config.toml
n_layer = 13
head_dim = 64
d_mlp = 896
rope_fraction = 0.5
attn_scale = 0.191
parallel_block = false
schedule = "wsd"
batch_tokens = [32768, 65536, 98304]
seq_len = 1024
train_tokens = 347300000
Each number is 128 + 32 x the weight over its row's rms, rounded and kept within 0 to 255. Layers, rows and columns count from 0. Numbers have three digits each. The size before them is the row's rms in percent of the matrix's.

# down: layer 2 MLP down (transposed), 896x224, rms 0.159, rows 383-442, columns 0-111
# up: layer 2 MLP up, 896x224, rms 0.281, rows 384-443, columns 0-111
down383 081:114116110143142142143152149101088153107130096083098083102098129171158127100110105129169109093062133146092109164142086139138109104134135155152126136128125107089174128173098105187175128136093206150147081131187125118138128133153155116100124128138190120140141097147104104141103148096162114132192032080126078186119199135100127178085156152162
up384 101:101177115170069162166132181160091109153125090075181177160119086100155121160134124181112122122164119069075179153100179113157121175142086184144153149147100126128101123109147107151133119080116092157145163122068132191177115127103189209173113117138127177099141117200085130126099155041117108160163187101088099141111139173154149144166161141105
down384 106:111112126206124113146113125138146120116110045115150039130129176087123159136108152132111138073167190073108091126141126094083112148096092137101141119101144127085150057152138148115097123174092156128138102105184179145089121132108111139102143114136142176170140126089131171148106030118131135168051138071114112137062148121143132109114082137171
up385 110:188102108084168151174129141168102109126143111145134122116159190143072141109151088214092105181114205135090160199112134080097097189112149096113130066119078101069138180177104107113105119102172139169136120117115117092144147106060168159160095086106067124088154104149148103136144149087129100135105115074138153149144118120172096128155193156075
down385 101:149182127100101079131083129099139178126158087148144133158137130101059117096113066064105154114187150185175151122085118164123100152141132139163108127182134076126159169141154153178145109162102119102143121164118075101161124093138077078191094095112084113106135074103113182173141191148168094126131120110130109132117103151209091123173143162079
up386 108:086114161121141215080151128091154163107147143180143208163109093139115094132135147129109139095138143186173123143142156108122090169141140131137144090135128088136118098166068159096154120121155136151155147116167121108085074111143179164188141085197071105160116083114127095149073138118055107067196112102143158133101121173135166129174157128171
down386 110:164129138115155140135123187144114119127134096141085095087132132125168150152091171146154101124108123120141088171123157184104074095109118066136154122101101125185129121090121103121115087122164120087153049160132144056159133114099141148144118182127091197140110133159164134124116140108184172067076140197126146121116165139109118161120121167103
up387 095:143171137092111074177141167127085079096169129100124113169128108090088176159071100123110133145139139127080136143074112079133127156149104140033140120141148112107118138153114091162088123132194158131152152141158156125111146143083106113144052104138123132146078096142122132139111105125065123159110153104050122116152140133125219096149110077059
down387 101:090119172093130103108148177122084149157127093133118151093133147115172185098161169136147140156092129137130168079099163085109140082138179137189075074102120194108107127063161123085140121060170130174123133154112136106145059181156190130091136118107157130116142119114116110144045074094131135137120121133073171169119160111088093137142116142134
up388 104:085164104130121138097124146153088158150156107174178115180158153073107148130126134136143108136170112114094148145141113153174125146120083134143169084079142174147108144133157156106101156104113092140128149121092112100142105077137178137127205124155159119125174179150142085125173097120064092130157112096059122090121038108050123074124120070150
down388 108:110133085149102150137083119119137107165194168182129118163152160149171156066105072076229133127133057039104133110108139098114113166099088124105188152106083124143154108127169079107149100119175127125143147114104099152157119069122114074153183107099127135106137096113087131115121161087147134105130164143166133149056149108122128155094104095125
up389 088:116107107179075174161123170187135172074172128168106122192131143067126147158104169043113190167161184095108153141064134173109123151127097173125113099138104166138153109148127141144061075114179160137113198172089093116097099123134169135144165109091078143132087098162172099096160149129140103153182151120124084165117165134131126091165128147118
down389 088:124085186110121027149066168067138223149139126108123102116152121111083128173115125116117171148112083130070131071108147087111081115110145127115164145068130121147084114141128125170127141146152128115090113102133130112149145141139148152144166049134109154123166125135120134125136138148110170199175134150108088245116209150111097148116128172133
up390 093:118164122094179163151172087154120121098160111110113115141101142130146130142150174136121169117114167103152150102120135138082186187134112130150132128138108123116109161126101082129131148124101155118150181142184199132128192093156168130104116116074121105096134119150105138085107120196113108129128148110153139184161131130148133138102119122119
down390 097:105137130187135126139101093179119079083115102134101144145129126159114128161156109085133080099107111131043142124138198110147098075121088168124179117147159147142106126138126159098159120148164160172086135084115171166133208166156091157119140049156169130206110101117149171158166131147107165100142140195150149137102169153127135148156122141149
up391 106:134097145096137142148095142141151150102130154159203168115186076134140068109164126154131092152159083107151162094092168160115152070113100100151162127110186133184171136091166117144125137125153127093071096167166104078071184166153165139106134097136179138155135094197172127144113121178142122077121114117119081139123074072170101154084130091132
down391 108:110089137072109098145143116172112162135120109163043191105127107147126047096109171133129159132113135122148099164139176099123114157176121114140121111126160120219103155114087118076111122122120108138099140121130158143149119109062127175137098195096137071140136130093112170131132140130036136058144166177162100067115158146134129178145172064154
up392 105:138096088108132121108156127147170157101167151046141090127141138090176123137128193108162167048104125155111113131126143126185120116110129159111169096145151129170112086231096173196110133123108112123095154087065093127146122086147151076166159131190128117111148132148118081095096143192109102093118087127116130077146129173185136161127127181125
down392 107:068096153106102108074135095117174118139126099117097108116169104135113152160139121043129112144129091111139161162189090123095130130100097098122115073081117152143088181137085141105115134147171200120122059137134089093146129157166145158093116156164141091100119112140113143090125139167089150100098188114123072069150117100155140175133171108136
up393 085:124110080124184081162103143070117173113127131114175126140131082117116145124099128116018142169147104158061086145073049150121137157192173151147111117125135190088157189097137102131174127130121172153085137131209101086126104163130131083135118162163133108150210124083099114125122193103156115139102119103094119108141126144149129118126107085127
down393 099:161108146077091106151151133176115088135134204163108118086046109099134127109173140121114196118103125114128102112113160139111112125166161133111133185211142115106120167160125155143093133065106145096223106138057135125154113146070092098216122168143158118133120109162075132157049080104145086137100162155203137112157132117140160178140101114070
up394 091:120103094131129144176099173144102088064101133090094123130203123131131145128098194146194156132125166170183145127108076112095126103104117172118158124125117175090157110120080141113129179108100076086144155141111169132097181137146108097152112139085113163091057109122075135065125145158143114140153161112105138136153109100143102085116132192098
down394 094:128153120121134157088096113077138192120123116130122123146097122150129128136113150121149133135142152117180092121093114104150124134131059163116160109150158146070164100206141102125115168138136147140163157139066155143162162125119129188166115112125092109111139075072136108115126073084155148166120082131094142113177203151125103172130165122169
up395 094:133151172155170107152091159143132117127177140096120097186133161162133180139111087104164135106147108129115159114084137131118156156093117134125144118152111079122076101091085108148151169120099128167118129185132141098157087129092171077127126075078120161064118090134175122186096144151151149069118109089122132148134112092177142135061145115146
down395 102:113107176126078125113131137131118106149132152179072125092153149111123121144129127114155116108126108073185125132090131143183090103055137103120146205150109100112142130158123087184124183084100119115135199112071160155142204120139148161138129153108107126137150137090115107150164091182185128159063159102123126111083191138151182162171110130131
up396 090:051131132124126110116109165132180110140085116130158141175168090179150081127085176149142077123104124197136129120116047161182106131059213133165084128134111139089112110148126124118158103133161171081152149150116135082111145141141116124104075135154122118093154181066118140114171135107179130074132067120110107090133132091123167120104123133127
down396 084:111149135119143092147091137107124093168197182155171125138170143120160100163165087162116055132128113124112053108131114194161102152117144084095120105123112158160106126172080137102160112115145084119144075073137152101178101104121118181102111105123087135144134212064124145091151105085134128103110084134152102107124146182062115094081123173134
up397 098:139125164128176170151127201143085109136132122187102135145142105084108081111076153147097135124115152133122129109172106129150121161154154181130122140137089140156119108077017154106114112099092119111105058124125112179087133100162098098098130090114145112097173137120086141108088141139071154113094099131116137127111075094102141137126148094153
down397 090:126092159181141127092125123048091145132112133133160162152075157079130163143150199156105122133111147157103160125196077094091152067154095159114150202140069196104113109140128135061102147113151075170157113148188152078136136168110100114099127155115142137100102123116113156135143151139170151177128123115155176176106201087145157159159161126138
up398 110:191148127119125128135112138120118187170054146142054182148117105110164124138136128109140131113155168074121170141116095041197164132148104127111165082170170115142105145112047144081162169177149099116103110083167095113168122104131093111187124179143169124133111092191121078109120094124100117124154078155160079152113081121144146136157120157135
down398 107:203144106107184111093157127130095137119108146140120159149059150121091085080109178203142112141165113102176077125106163101087136109149182078131175161159157200129083094138135062178144136129179099156083089072134103082169142081082151142124101167135145141137093088110133109153102157082077140144139172149148110123100151088193153123128093080166
up399 118:136163122100076200118153108149098100067170118084172167075116117080180103112215140133117100074099120099098103131135131137107147176147098175174162128134122068173130124153113169148144079096169097129112157129113158122068122111060159116099119127204176106099155136173149095108119108150154062121118120141110115144102126102141187185168164114201
down399 109:122143146056146093078153122144112106163088121130111131084142187069143158153217108132118146156159061114145152149096104137097195118215156115096081151118155159142141135135121191184115151103132127107153099110107162127125185103158151153102165126110140116113158121062125166135143087188169145120154120105106078120134080127148138102154104133161
up400 106:142149143153165099126143146111118083140149112130158089111135125083141175111189162173140147155126167169127178124121170161157113105093163167119093169156125142122132176128143131185177156119095112173131110102127118117154137055107083170111133148168168121120093136144105150137104115084121110129126193098133195137104138134133177165100105141119
down400 102:162144114199141121152146119086171162147118114122180107137122148121137127137139078133106127119119141130191069144097161112120169090100102168181105106141131139173174094173084088085134084162103164173142199122178139123139122148098155160121155128099192110117129147164179147185173196101095159113112112124069113081102160114150130086137054190147
up401 090:028105082127107140133106154138130175144093164105136139111083124135159140113104144058124131142129128097130102114133124183102131160141069176146155120070093058221128078144140113107176191106096137104109104138105066089114123164134165114130206095106188128074086146077124138144151107165111136169140133093101113111121092147145164175120065108090
down401 088:163125094062071085104122117102104121136106128097156100136125179149057164179101140158132143164072102113151105118159130097183152115116130177161172131127107118092153115065119095166164114124132036160108092172150127173135088140145125119143148101157129140086115123118086160147119135204109136068106124163093143181097095117109095171109123164163
up402 106:123075124126110158113148123104114184127135121133128171109115110089146135119120091113145127133143150085124107135108111146180155211081188127107093141160124159118132110140129142151118111075163139114128187055159160122102127149101081147117038130111148124095168175180112118139144105177149099141174154086093093149146107161100207098169109137189
down402 102:090177199178137117136109109084156122149108176091155144125065154107047193132090140166142134091119171071187115069143151183152134132090121115138135175086114109087134100179141133136092136091164115147153103187105090195137088121067120100126172127113064147086116124143135125155150174126123166172138167173153137141214149174128109120123139156094
up403 106:103105134116117213126133153114019134111130119128137123157158189148042128086106205126113112142164104149129181170101094107173150171135154104142165128139146111128123170120168182110059172101140169085099111103117121145149155095131142145093111086065134140151130123143118123123179112101125176152139081108152090082116116139091132142120125169105
down403 103:119119090158150102144047115165116115087122166114133207093159150120133158170093106131137144159132130094063144107167141147120102148136146115090169201150059130163095137160117164090132125185169103160145115103160076180115111131105166134067155163142078183105122188086084114204106087185151171114109136100103122091114099188064126105086136133181
up404 101:098119106138137107151163133115169166166095108125152125144169146153057093137113183127086130160113145210127140118133161180141163158147161146137099143153157133144115212096149129173118134104111100085055119147113071100116180135072143100117103071127125173126094155139090207070096164166142183165182099124095165115121144176147133096121123115069
down404 097:201153113158107097107099107126130112124092156092128098121063103161157154184199127133177120153194123109152108087124108116135150116128149136143222078046115200092136134106150105111158127100130070107128177091190116094126143067136152132136085159151145066141144132097144133068104103144144099126119109198123132148151126144137136161170117178139
up405 109:157050163110150133139120159154116143123176111152130067083063145119110182104117150141144138141168132157149178166162164131143053127138148086129102134149179104106154135154112122208121167139140108111157144130209084158106132093144114114128125083165159122118137102084147190132158157173078125120205090148069133112074102173129142137122072128180
down405 109:139115115145170128149072175143148133073121078180123154110112130112100095146127136187134185131147165135160166105160126102117134093069069161122117125138115132193177128107095170113053155184113145096149192143129145152049098155131126099105161154145177179143069167083123142109163092133150131104159121151112122144133102106119158146124165143122
up406 104:125088134143151176094081120137118115066129130167105092062148110088196099090154156122151157157144118150129093104128139156188124132136155097106113138076091105150107087121112125137130189159127088153118145141145124136156138073138052176119147159125102107119168142188153113168128120123167209120127166208120124110093121135126144155097161098195
down406 107:090074125109141129105156124104094094168143099109125108190097146075114084066084130090172143166119123065073134130136086170130158135095099183094141118105075054148150090158169169153157112145125135069155097102133198170117083086112122149088123156150088103060166131135089145107122140120146149161133116117106187122162105130154094176076126073095
up407 103:081116152166127165117135088142082135151085113106096164164119109144110097125160165196107149152103166106116114188159160172126165090172092102175161176139159083119062145106138091174100154088054088155057151074135086128113200119123101094140088083079150155121110176091139165123181143099139087133167146152106099148142128166135135129130144117166
down407 103:108122168143111082137126110109117122154167136131098048101096171134123105096155168163159172102112165160063120108201119119134122160140143126127122171126142188160154161077145139129151108151153120129123162176224125086141034092093139090088173105119102167166131174132152142091097079112105202108096130124161168118090124137147131182117111130121
up408 087:121119070168130120091111135133122186158128146114127126113112127130172120148114130132126142157122047173098143171080135142154123148194132117172108156187148191167102116214138116179127132153109122169136170086176120090103224102170128101108096118093126150104108154146098112196150136091098107119095163124122133133121116158147113137156115070126
down408 097:157122128163097138194113146171084168198112162141176099155136080133100091066142144065095159124137117130148160136135184062158068119123093085123129126078166132133111138122172155118121106133086167146143163141068078129115134187099113072155107137153138138116175111130137099063118099150166110154149126084109072086167169154103120118156172101089
up409 106:093059132143158147188163143142085126111143099145126122080085109136062121144105179079095122106129160166130157155177127134126125155100104142100079111133117144122047112072112097152109168157134107089101128125147126054145168097144051074140133119076096185128138089153173114113118188108122104100092119122171069173052184149122164139105076140126
down409 108:114123153171122176142181104126081149084133161125157094187141104152092120178112161192125133089127137135130128129152162114144102156091168120122111114103040166152135148166070158124102125070152141149144141112097138098134105121144160100147172133123090129130183155087141153167090086114108116164059168125083104091111150111085103136109059119118
up410 106:125093160119134235184077143143051081126086132115152128120138147130150113184113108156073141145091121106133084163106168154174067066112140107089158176139065104163184141147122127149130126038106177088183128092107119108124049072095121132177118114130116156098181125164158098125122151176165164091124047124106098085172074085121119126100162181124
down410 105:158156054097150134216110176102139203192089132114196091065105164135090128129144118140091138166148061122131083186147183111109094151161148165110111116106107113143081150181133087177169112118171124135106142149108144188167091197121160119133144144152128128113125142118086133085138107141102161124128114151123119153147117120133151127125128152137
up411 096:147188080187145065147104163134146150095077136111151153133146093070118093101148120121135103125134178135045165151115099127129149162132209183122133075139159115197140095115064154183066121081170101097099164154188101144130141144094121071165155098122096117143185108141106141189167147144107105171112083161144110145133129127117177116132108136103
down411 095:149115102112166113148143151113139147130061158101153092131154119110121097133095124143092195086134096134161128142102135139115137135186093076077111139097165155134130207127128073082153116156085138095122159151151143135179089156109125143083096117147112121213147128107143122119160101150165162108122125110129105153165206172120068183200137101116
up412 101:130158137215139144132130121118088149160160136081107138056107065113116136159132143183142124160145192138212165174122118135137088165063098208096126104111108126140124113101123075137142112137177152123126174074040135147104111155178135090130164117134040112192081199110155125148146122160142162109142155149099111130149106142140125185131093116147
down412 096:153125122095122113068163084126096171122147167108098089098116073135119117133113133115126055133116113118200115153169163124134134107099112093164128149109141111110180201140196152193105126155061136101111140117075130113112088096185119172162243112123187103117174141161125171100160068108125163114119118063163131110110170105170116150135134118146
up413 098:111124092138155104163200115071099153107190089112121116118084110168089161093089097084115155154134168167141110112098132136118088155117110164109111154084109127097123123211218142122158074189117119088144136091094201159077095098097100122185106190116147130123173102139227156112116082131083141159157110132118125120129159116137148117104089140100
down413 108:119142101135127138091151118093135046166141134170117145199122145060148122139128090122052089146118058176138180138143117144096082180166141123096079185111116179164113198108111109116100191097117109131089189128089181162125143161106191110154125104162163119133176120100124098077140165142139078100142129133103088140132145135154100166123160166116
up414 094:087133166139130132132092214071139129155146146052056113143126146153168119148152112141092109059181106090140125181095167124121142207186101125118146132155136117116095162126107072135116157114145095103143168131140168103130096077126156074153071104144121058129132113129088147099172137045152121115103118152132109143121085139165079100120138084122
down414 106:113130103175154113168086187079106160162113146196094164113135131143154134118127093161110156097147127148097165065186100111159164124111118152112112201136152106132102148161145157063107151126147040144124108118146141174141099082069147150172115147146124117129142156144178069118095125120151136130112106160164068141116088130179171115111146100114
up415 089:112166140110134200120147122156039113102200169146156144148179131116051111086118133056150156144082179181148089148083119111114074094116124134094113119095166110124159128100173096056108127115108122130147097081129082173140085171121121163108115111132145084103134140143111177171176149143042072141171080106084171110145133121144167164163112148084
down415 080:095063131138103149112106166135106145123164163110139144144077197058074086108117142081127120097123084178185108138116124103101127138144106121173162148121092113138097184085116125091113111128133127160150094141132128131155087149118122126094130154103109170099167082110123152110141102167116179117139147139130111139091165131131140144180145146176
up416 101:126123121073139144127110152152183164116180176193162116093105087084119161138110160165120082057216126152141204153133102134113125103081129070123124137169130152130122137118189144177173112090080167144071165100159156094143122144161141116132194086133176106111097133086119146089121121121061166114148112125109115147153119096160160174096100161153
down416 095:109098128083114090155126093104077097120111128161120087130096128137063090116130137101078136124140134146096150178210168126137142068102181095183141191052174118128100070103108178105116176113143149121112128177073198178154133146090166153125163157123124133147138170106121125087093139157108109133124061119140134177127186142108085170157152087111
up417 105:107108120138164118150198153118153109093188098118151165140153116133108122121120165085131081106092178145113128122101136045131079075107150157155074084174132109214070114071145097132084179070122183115158086104144170152135213142120091100170135094093089168165184117087112104146119159118121140128158172153061156122114196102138111130127128121124
down417 103:035146132185131130144158135138130162117147065148165109096087099127146136116162087109111144075093140145200108077109100075107088128075097106093116107127106119162130080138111129128148136103150111113081108091128153193149118113116153070074130103089153119101142113081097165132128137133181151106155133048142133141092164133145125138111110079183
up418 110:074095124090148121146104114093162119151108155109089106087158192124152126123119185143127118138062115107113105155136167154117151208100116124121143090151143105157106131122127121180127141137196140156198138153195174183108121147215150175137094129095120126155073143162112114123188092117131114194108090089127191121108078146109130162132125116179
down418 095:120145130162154064123067120097111103139140176090079127135132162127137122135140151213177134147118085111116082127186117159145165123144162145133144154132102113095181138161162112140135112141174145226157128165149137130099063242143160180155125099112193160134149092115116169120125103135141113174169103078098128161175092084138137205131129120136
up419 099:124111088141109159130171135097157154114149125168150075159204116109129140145099143134072126097113078218132131140139130107144121152132101093162150164173166131130137141149190159134141125140182116160174104147101172166197181123127097150167155082153143130078129111121168203177151115070103152095141121089109150100196109164123120134166142138116
down419 103:167140066136194057088133148149129117091106116155148109135115120108161114114140076200154172177056128168139136106151149147134123159137107132126114110179164174154135106147104120143183162096088081107133160167159163121121105114081165116145168154103131082141051151151151139135118097099146154143127136105169097177032138101076131153159061153160
up420 100:157096152164116134098116143190092177110167161151133089092060091122166144160175095091163092094107159151109147141049140110138111150105142111156130226117183140084152144143087167194131132142120150135121159144133135092120073100108136083148063137124082098101135116076128131083139129141124126104153072088095108143151111130112153129145126165127
down420 094:163134126166186076125081145155112051097107059115085109165117143180123146073168159129130132122155182150160090153153103073147145102089105140135104108159127130128110136138097105137138113084147107194084139104117088162140088107096129127092064144191092099178183146158099172075090121168123140161149093061116102156125158120028100125093122123141
up421 100:130153111106161148137105123173065137100093125148137201135151158045124157092168108130107099129138115098101178133109078114140084206201124132114142143112210127199141138216119075108179106103148112134155124151101164097197107119076142116157096145166109143163131143172151129089207114126063047122135156163156077165154077184137162146113155130131
down421 107:140153097149122094082159081146151125154114072197087089138145185174167191112116136161136141110166093093097115136118127117136156164056131123163122145109152100151152116099095108114157153140082152101165063166149171156117106151123114130103157178080178121150181091134103146133178150149114113169126140103134090156141143129103144144051137091143
up422 107:133161158187081162117121104118128122162135103092133148124106159070120141128154190109134124106143116156138099114097115118139147104142163113098161151136141139102141107163134108118147105162115160110115107152106158165173065092192131095114151057104102145104094128149151159122131180061122134134203088117127186127165062151148074150085031120092
down422 101:125114088195024089074125130120109113202119129139134127146129143155124124119108151105136059204138120153133185131124157091176078114163057118129147140111133128098153148183166160107178139113182109081142123167152157155113149072063059113152116081162130179120112092137079129123139137217156115109141162129122148116148093109164104138135108060118
up423 107:115157146157084107159065185196147090066120126126147084096097089105084167042116180096152187126168114155110150138104150121173145084158115102110114110100183126136119169117137111171086164162133102123110079130204177169083070144106115142182146080115122143081146134147125121099086111158119149167109089098200081101139145088144121151103152108124
down423 099:131112087108136016125107139108159148161104121141120140118162109118141101156140070128138108149164106103126146096106162200119078107189185152132121138122102149052127165148116180106113200143184126134142134050162057113115098107147154128114110113123116162149125110100137159114133121143142155082129100068177153094182142087113171124157055093124
up424 108:126158201118162216142117155144104138110094133157094169119192110119141150159119129128195083164125131125131144174083169111105156178103209114141133143098124182129154162114191098145120073183124097079133098098049089099113145122088094140132104151113141124153138181160120180154081110195135074121180187092107118170095159108127125108118108155111
down424 106:074097089066112111154084145103078119119125133084137135140167114149074102156210123130101117131155111167121142180059135152185101187140171150117099116139157097096106130159065103158118123119090123142126171124155148141127116065163112112119132162117120096140120113130141163178101201194132135125097095090132121157096169117138092148184027164164
up425 095:094173121141169179100142061106140083071072110079171151131149129093081096132094127060140109131141150077119102112128136107134145174125201136074095121122091043109079144133092135155132122122149113118158186096129135134108101117135086075120092096143132207079139102165073160111088138135105077115072133123124123153137145157094172086125161118159
down425 102:187119087131095110145142134164134083124109106166153159155103136057110072151143146116163167194130116098150091162115150132110138121165146173138139131109094107141168107185104080153107067125201132078158107123116125149212093061161138170156083131085161126168185116131156112123180108147124123148136225099156164108155093165093159091137101119099
up426 113:113155105198178202180134098089139123103085130113101086132106101160128151137155131139069102120176127135111134154103060108110126160144097118128101153146133107123111107089163190131143113135126131116130118118095116073105116113178072123140108056145083177121147088081172127118121145157136153180150142134149093113097130114202121085145079125108
down426 111:147119092090084134115189163141102121129129089091142070128118161131140144150120162089126090122117125042102098146137037052133093160145180165138204132162154119116099119158160106159169230177134111159114146071129130161131158130130178140108170125156081123150125129118180099098166198143097133151158186123105101153110136168115174105149123149138
up427 087:134112141128105108104133164156084180150090207135087132122156119131117148078129171096105122111107134159100135105070117102107172167117127166108133119123057112112200103085164137133132152133071136157093161042198127098126137142157155085111089116155156146121154123165120123118075152121116159118075104094104103143117167089136092106104076162150
down427 100:130186158135028112132085134127145154093141106130170085187151084138133141166122092093169100092176133138132117112130119114124145163133098105119194078068159121084142125161146126196148153174159091155162112033171136126108139166126179098177120144120065133157095130112121191139163166127113107123115142119075134111118125129069123120207145101154
up428 099:176147140129146073150145122139160158098122116078061071073120144096183161121116146129211114111085133111113182102141138118163081154110122162121188172145124165153078153154115158192113127113117125169102162141179103117129097114054166129128173125109133107109164121149110139125091128089123116112163118182118130161130109132101143109167132185163
down428 107:129182146113149121115137139145142145102143109141104131127114172088081117123105162086115159102123091215122120094136146093119122128142207107088171117100151128125171094130155071103111141110158125175115147146132105101147134076113170120109101106143062140162190127188189097053149118140120097153082107127141149141104173126080129170139079146156
up429 104:135134146131126150097168134100099093215084157165126101181140171085086161113140139150124156129125125169106093132139108187041137122151107104083185073121149108107131103101180120100118140127107112169149151127160128119160099073159109101131155120088149124119088104121154072137116081171159075116208157148120144113138122110159142153121109111147
down429 099:134110080150097132157078113115154119115154141125128157158128189075149123126064084143142100052111128207143094126103117158119099061137101155117145177170109125095126128113151119144118142149129223195104129089125080114177146109150149118119126125131200101099083129149067171159104156115114107109127086127111182171082127162189089136182167128134
up430 105:110125134125177138122143170154145124112100134141133139175092142095121147129090142088098177168135093128137114078161069119165167076175106123136133073185117153090092115132044100109199151140089132144097100076112143085159169142133051099091071193149110065112193086145140066106134128116115120133097117117084119109134123137103167098130128139124
down430 103:078116145141127133148179125127066158131121146096136140138152186127152110125166150164143159115085069103180122114160096081139158080189122162142104038136125143109081093155132138118193131124151179078121094050096123088203153142101122132122162178171123129113127121112133102196135150161115127146230063166093087145179133123099171141049132106098
up431 095:105086182074152096103158123081160106082083130087137109072119137096163119106068133165102094126113135112095124162161128126095136092133138142075130150102143168156175117135128121110072124113184157088149164119114146131081086109135089151128118076066052136107185109096101110145090119151132097109087109213136091083160107154176074083133134125073
down431 090:133119071093079105141148140116133150152105132080114186140162120119122117157096176203127082120095170095089111205143142147095146123151152110153132079151105123162134075173129090134174082166153062085141098106123096094127102118088176140098232098166093079178186137144108173123103154124132134122142132142180122121082123106139082164136110131153
up432 110:180079126096106140131079186115162090123083078141137097144139093102090150140152130152103120142130126170137147181202141134140147124093155162121077132181192082120095142131083119168127203148128127109171209167191142094132110153142100122159118161139044129155138113127186169132074156133108120141158130114124097187092131102152135079144112146159
down432 108:158138111104154139182163110169123095148111132072094101094128136142086155166127161139113112073120158141145124082161098099142095105077200115107141130096080116114152153102131092145102151155138124145108137184087129132133136130130146150086163158123117117090123169143188096130140081094124186137153128142155111092076177109092080189126175070195
up433 103:170085180179185058141140100164089072111134103133123118104112079129202184150089118106132158179127147184143145055100167109161192168139114086141142117119092148140157107112083173080100071173163117177135137175091107151121068062114140091142143161148134167140080165159110129207165115229060151133148119047116126131127097106121119131078170145091
down433 107:133157146093186149114069128105108083135135068150133121184100175164132162118130097132100127157118199152121173121101126147078130144135146097130136109153117113108139122134089091113110165113188119136121097138184150101090146081150154110095148144138115154165118113094194105202155155137134163153137169051143078121111091105076139113184142168164
up434 102:162165169148168153151156126126144150103158148094171129115125126192121188109137115177087108087145070126134125108137174111136126149149134106141136148060120143121098106105179107102191138153103134070166116088146083178129126111127155153110102069132139131142141136101128095105109104151134135084120113144152119186099130198180143098137182095060
down434 096:145144162153105082130136121115078102180156139121144104140133129159107138135136128105127110187146101094205090102149135094179130184138188148175177110094135098166136106134149133144165133119147140139207188133116114176150109112135124145127157091145095147173149043187191125092141096190114162125122066170124085141137156072105112129083158137102
up435 095:143146139139172104158144131148140185145118060182090186131144117111116095137134129164144121068107112118136162077111107131147152150102108072125108081114149121178145187154153145126121192149152119098054153119088128110152135116126083166128113221174093069171156161134123091163087123193141090156143129121146140111116155085138140135117119134137
down435 095:135168120116121081114133197047117138121104146168123127156150193078111150072138149098119152191151125128168101115142077071083126089156135070153118115131115132164150133103089090138131166157132118137149183163125085148127119122198133084112114124169077115105119092147166101105147158114132216186135110133106147070153170095105101133166158091148
up436 107:182125179136088134070137125090134108100090172151122146097167133154153120133134143057139124114088134086151196100090181193140096114099066144151092180131157161132126100125123137082094148115100078096142105091088091148112114099111099096103102059145112105108042144151124186154152128198096129092132117111086111142129079067120139127138108140151
down436 098:127141098106133141195098090148189129142086136137164072137133130130094057090101165106123137145153148127108118111185123137094102100142132131138135105092114181192146175207112091136081161109134144104116119199157083113163123144110084156145106089175099085092157086122071148101176100168213116131094103099145131152172155135109082151146207135084
up437 105:139062096115166098120125127109146093083157110099197125075147096126135132090148141112165153155121155126104085123059119062131061105101153127121069089107089170097164124103155146124110064191091166134137133121143117172130121071104096099119111067161100147161142157135164157149160093106090079127110098125129052145142160163130148087049104134123
down437 112:174098148118106153140097139100118140141106099201156093147115102100146173144140181145179173097125076162116073128175141157124125180061178117106100155134067160071090108201164164135137113146183119158220138101148099130176052193140135148126135180167101171145131057125185144126117159132114105128096109134136105130130149144085145116110134140135
up438 107:143089146147139091147139113138022168180152134111091103168154136142178136129177153091141160176101148071110163137058129161177144155111112047100075135118203101098136114124121154213176124123135164080151116129175134179118116150144151171116128093146114144103123168120083103112105132143122141165103158177053144107133134116130162094159138146156
down438 098:141140127050144057144151145144129113175153123100163100092072128104129109166163134120118120133154182109121177104134132115100121147070127140140128128162114057199184152113149109129165141159115121187151152180155137168076076148124125119173130118166131137106143132126118101117085104222182211115127120141129088141124182139140127116213162176100
up439 086:120141088172041170099157146084133150091161099120145109090090178177126068207135122178124167112103117192149127121087139111074121079090100153141117085138067046075128116146137075121141124127131130075129123158165130111221142137042114118148162105087122143183124165102113145102084122133168114152153077115151154116200119124110116118157167131135
down439 094:157139126128139128126126098105113147124149073105141132113155168056127112184172200150165171127087129145149110188120146106105128085118128070114219144166087074117125153074130110150099095122145122178142076138132157060189147081111174156156158102136115132122063170139138055172128160106115174143153069110068131066148138162083146145170128159160
up440 099:192175160085108096152135074074118107071141068088058147147121134104114136112144185149191106120120125107111129072080111048133129153106141141100154138126082107163117205125150140176122078118158172131092113076147129107122114082157139113135097151112145123168123115172091148179112151123081148102123147167066120029178153139119092102119116129116
down440 107:108164117140155151082152103099130137133086098154145118090117107141139138134125120177097103082169101106058182116147166088093119174105138121145130120124073132176148103148086137127120101102132090113180123125148093181106170133112110179167150125179171146150161090080113155151123067163106116136078115160137144158099152091089075092121138133089
up441 101:183111110183155156103100127132076152100126130143069089098147094076125090113115183130118120104160156141165130184080106099155102115122122155155110083144184093134096123095183151168097158121097158099071061129105129098146095065124089095165069130107155124124096121170106093149073136140162087058099135119104186140214120114092124114152071133106
down441 099:176144125077116110123016134104161121142130153118176125129149124158103191147132100122119106086179070120154161143121138172134111087153113143132091176160082119167095138123083187147101183148113053108059131138115170141112154162091168065125106130139167161103157149152153158181089117174135116150091131134127144118121131109140117192108178120150
up442 098:172133203115186092118148104071174170102173092125124121127112128107132133100133113135183137102119154135120174135134163121126178160096137153137087134112116071132157100124102062222174118151081116155124170125150102081071068105129030119173137145142096078080152119125136065126130118096140098132123110142108124125148066115099095118130099106119
down442 103:128109141159168128177146143137159112142160124100151081179133107154136127106103091115128167087128134150128168169070118111086119145096154131073202148094118126138113101175147111105186123122113193105173170183097117151139138161171155168096142092132183097156151143205114122123117094099175150103088140175074129091149132124151156171172162137065
up443 105:106153144053108175103094110162197150160135146105132106122131095135127126104114125157139096141150172121162157073159117182131150099133157136170123137154101100160165175197162069128151126125173171132124123149105128112087102075146187040170139148089116102141130137101134101166144049133097118137104129133119145111163123130112121131100158129068